{
  "num_hidden_layers": 15,
  "hidden_size": 64,
  "num_attention_heads": 2,
  "num_key_value_heads": 2,
  "head_dim": 32,
  "intermediate_size": 128,
  "vocab_size": 736,
  "hidden_act": "squared_relu",
  "norm": "layernorm",
  "norm_place": "pre",
  "norm_eps": 1e-05,
  "positions": "rope",
  "rope_theta": 1760.0,
  "rope_fraction": 0.25,
  "qk_norm": true,
  "attn_scale": 0.269,
  "bias": "none",
  "tie_word_embeddings": "early",
  "parallel_block": false,
  "extras": ["local attention windows", "gated attention", "exclusive self-attention", "value embeddings", "learned residual scales", "capped logits"],
  "init": "uniform",
  "init_std_qkv": 0.0825,
  "init_std_o": 0.0,
  "init_std_up": 0.0825,
  "init_std_down": 0.0,
  "optimizer": "adam_variant",
  "learning_rate": 0.00332,
  "beta1": 0.9,
  "beta2": 0.98,
  "weight_decay": 0.016,
  "lr_head": 0.0155,
  "warmup_steps": 274,
  "schedule": "wsd",
  "decay_fraction": 0.772,
  "decay_shape": "pow",
  "final_lr_fraction": 0.0,
  "batch_tokens": [8192, 16384, 32768],
  "max_seq_len": 384,
  "doc_mask": true,
  "train_tokens": 136200000,
  "max_steps": 8418,
  "dataset": "wikipedia_en"
}
Each number is 200 + 20 x the weight over its row's rms, rounded and kept within 0 to 999. Layers, rows and columns count from 0. The size before them is the row's rms in percent of the matrix's.

# layer 2 attention query, 64x64, rms 0.26, rows 0-21, columns 0-63
096,211,198,202,215,207,216,178,182,162,192,226,202,222,163,193,222,188,178,167,188,175,201,202,210,237,228,213,181,209,204,214,222,187,214,211,172,219,229,224,235,197,181,203,226,189,200,214,185,187,203,161,224,196,206,169,202,168,228,161,210,226,198,188,207
094,181,205,191,227,179,146,213,217,242,219,201,205,225,177,193,209,183,175,221,211,190,165,220,191,185,220,165,211,219,163,175,201,213,195,187,190,206,199,208,188,202,208,178,174,208,222,145,216,225,195,178,202,234,183,192,192,213,191,209,192,204,183,199,179
045,209,196,175,158,167,193,210,195,186,188,168,190,183,231,220,181,206,220,213,182,213,260,217,200,197,203,216,230,195,213,197,175,180,177,232,214,196,172,167,190,226,179,228,230,202,205,220,219,200,189,215,166,169,187,197,198,205,194,199,189,193,196,193,227
134,207,187,197,185,224,245,173,184,134,187,208,219,197,178,187,175,229,198,182,204,192,216,198,230,216,197,230,183,191,216,215,198,170,197,235,191,210,226,190,238,190,164,220,225,201,189,227,187,180,195,186,196,191,200,200,203,207,209,176,215,209,182,177,216
139,196,186,192,189,239,259,159,206,140,196,218,228,199,182,182,182,208,203,190,211,179,200,185,237,187,196,221,184,201,205,213,181,161,194,212,186,208,232,197,241,186,193,212,226,201,182,205,187,184,205,178,208,199,221,216,206,211,207,186,197,219,183,192,213
086,170,230,193,207,239,168,190,194,220,252,213,188,191,208,218,210,206,174,179,196,205,157,202,172,189,203,182,200,201,207,189,202,229,226,186,189,215,184,243,168,185,228,163,179,190,220,187,222,218,211,206,204,195,202,199,220,216,172,212,188,176,196,217,178
116,195,232,157,162,197,228,170,168,186,192,193,190,193,199,212,218,211,204,234,182,233,211,213,188,220,208,208,212,170,212,171,200,163,241,237,203,212,189,177,195,219,177,198,196,240,201,214,197,195,190,192,214,204,187,170,220,213,173,217,198,191,216,191,225
109,178,222,187,178,250,211,191,173,211,231,193,154,190,194,193,237,217,192,219,204,223,189,207,180,235,214,185,223,173,200,199,208,222,227,189,226,195,201,199,166,221,186,175,158,242,208,196,185,200,200,207,209,204,196,183,221,184,195,203,210,180,208,186,171
095,223,170,211,172,200,217,206,194,193,196,211,213,184,227,213,195,227,197,179,177,192,198,188,204,210,201,179,210,244,169,205,212,226,208,205,187,144,184,196,184,200,206,259,187,223,177,214,218,171,164,190,198,217,232,222,194,195,216,204,176,210,205,195,229
106,234,205,176,184,191,202,205,164,221,198,222,200,190,200,211,206,160,225,174,196,186,207,201,178,186,228,232,181,185,201,232,167,201,207,188,168,225,193,221,198,166,225,194,230,171,209,230,217,185,228,231,203,204,195,194,174,188,232,208,177,203,200,230,194
109,215,231,225,183,184,194,216,206,189,238,227,194,178,196,180,214,175,226,193,184,211,199,181,201,223,204,220,214,200,200,163,189,198,219,157,238,234,213,207,211,186,169,188,192,175,200,167,181,200,164,188,178,172,171,211,208,202,222,184,224,203,195,191,168
111,181,187,233,200,170,204,192,170,195,252,199,183,202,181,211,174,211,199,189,186,208,242,154,195,186,182,212,220,210,182,162,210,223,192,237,219,233,173,204,206,183,210,193,208,200,224,203,166,191,215,206,200,188,220,199,190,190,232,202,226,203,223,209,177
109,209,194,180,231,211,189,178,208,184,209,184,202,191,172,191,217,148,191,173,205,197,232,244,185,222,187,204,180,214,186,155,161,200,216,214,186,186,189,220,215,204,207,222,202,232,210,191,222,182,192,169,228,216,233,184,216,203,183,185,191,203,227,215,221
099,198,193,221,230,256,205,223,219,204,176,202,190,200,210,175,176,218,187,213,202,227,204,200,200,224,222,178,198,234,206,236,152,203,230,196,218,188,202,194,151,203,182,209,214,203,194,185,208,226,205,177,196,199,169,204,165,187,179,202,215,193,182,201,228
094,187,219,171,174,204,170,209,221,195,164,195,208,208,219,172,167,209,214,204,194,183,213,184,239,235,200,211,223,185,204,179,204,191,218,179,198,195,201,194,177,247,202,243,195,191,179,219,220,185,202,217,178,183,227,159,187,187,208,223,185,205,184,212,234
080,155,230,214,208,204,179,182,229,202,184,227,200,215,203,152,193,201,192,182,211,224,210,208,196,196,183,227,222,199,218,200,187,202,213,206,211,190,202,224,197,196,215,204,219,189,215,216,252,190,190,209,160,158,187,179,168,222,220,227,189,182,217,176,174
099,189,219,186,180,212,193,202,196,185,220,194,191,203,241,220,212,167,162,208,194,173,204,173,195,181,204,205,190,216,198,188,220,204,213,175,221,218,221,214,201,186,218,212,218,158,223,181,220,213,190,272,199,178,207,201,170,170,179,204,204,186,202,234,213
092,211,216,182,197,184,192,211,172,193,179,200,168,175,250,191,211,193,211,163,193,173,222,170,184,211,224,195,190,233,199,176,201,179,184,190,175,192,179,209,207,181,200,204,196,220,236,211,212,248,233,221,178,209,213,206,214,185,212,202,208,165,198,221,233
105,224,223,221,196,169,189,200,184,198,190,187,154,223,221,198,182,234,230,198,225,205,226,197,226,173,171,206,226,187,207,163,209,184,172,210,210,195,219,189,195,209,201,224,203,195,219,218,201,165,203,190,159,153,175,186,198,216,215,199,218,192,201,171,213
104,202,193,230,221,181,210,202,176,203,176,191,195,206,182,173,218,235,221,188,191,188,202,165,200,207,187,158,216,245,220,177,211,204,164,198,179,199,191,175,227,189,217,174,184,214,184,210,192,255,195,217,177,213,224,241,208,214,200,204,204,205,187,192,180
092,163,177,186,187,172,188,232,191,189,195,191,210,230,177,202,191,174,202,203,229,194,190,199,207,200,194,219,183,184,228,188,200,211,213,241,190,240,214,226,213,190,191,206,241,222,205,215,211,208,197,185,199,173,178,234,172,212,209,206,254,162,192,205,183
095,216,167,223,204,217,207,208,178,180,194,168,178,174,203,187,192,167,197,189,199,218,221,199,214,192,225,204,212,219,180,217,183,214,197,217,204,182,186,213,212,200,222,170,187,197,162,173,179,232,213,220,195,234,201,264,204,189,221,215,180,176,214,216,170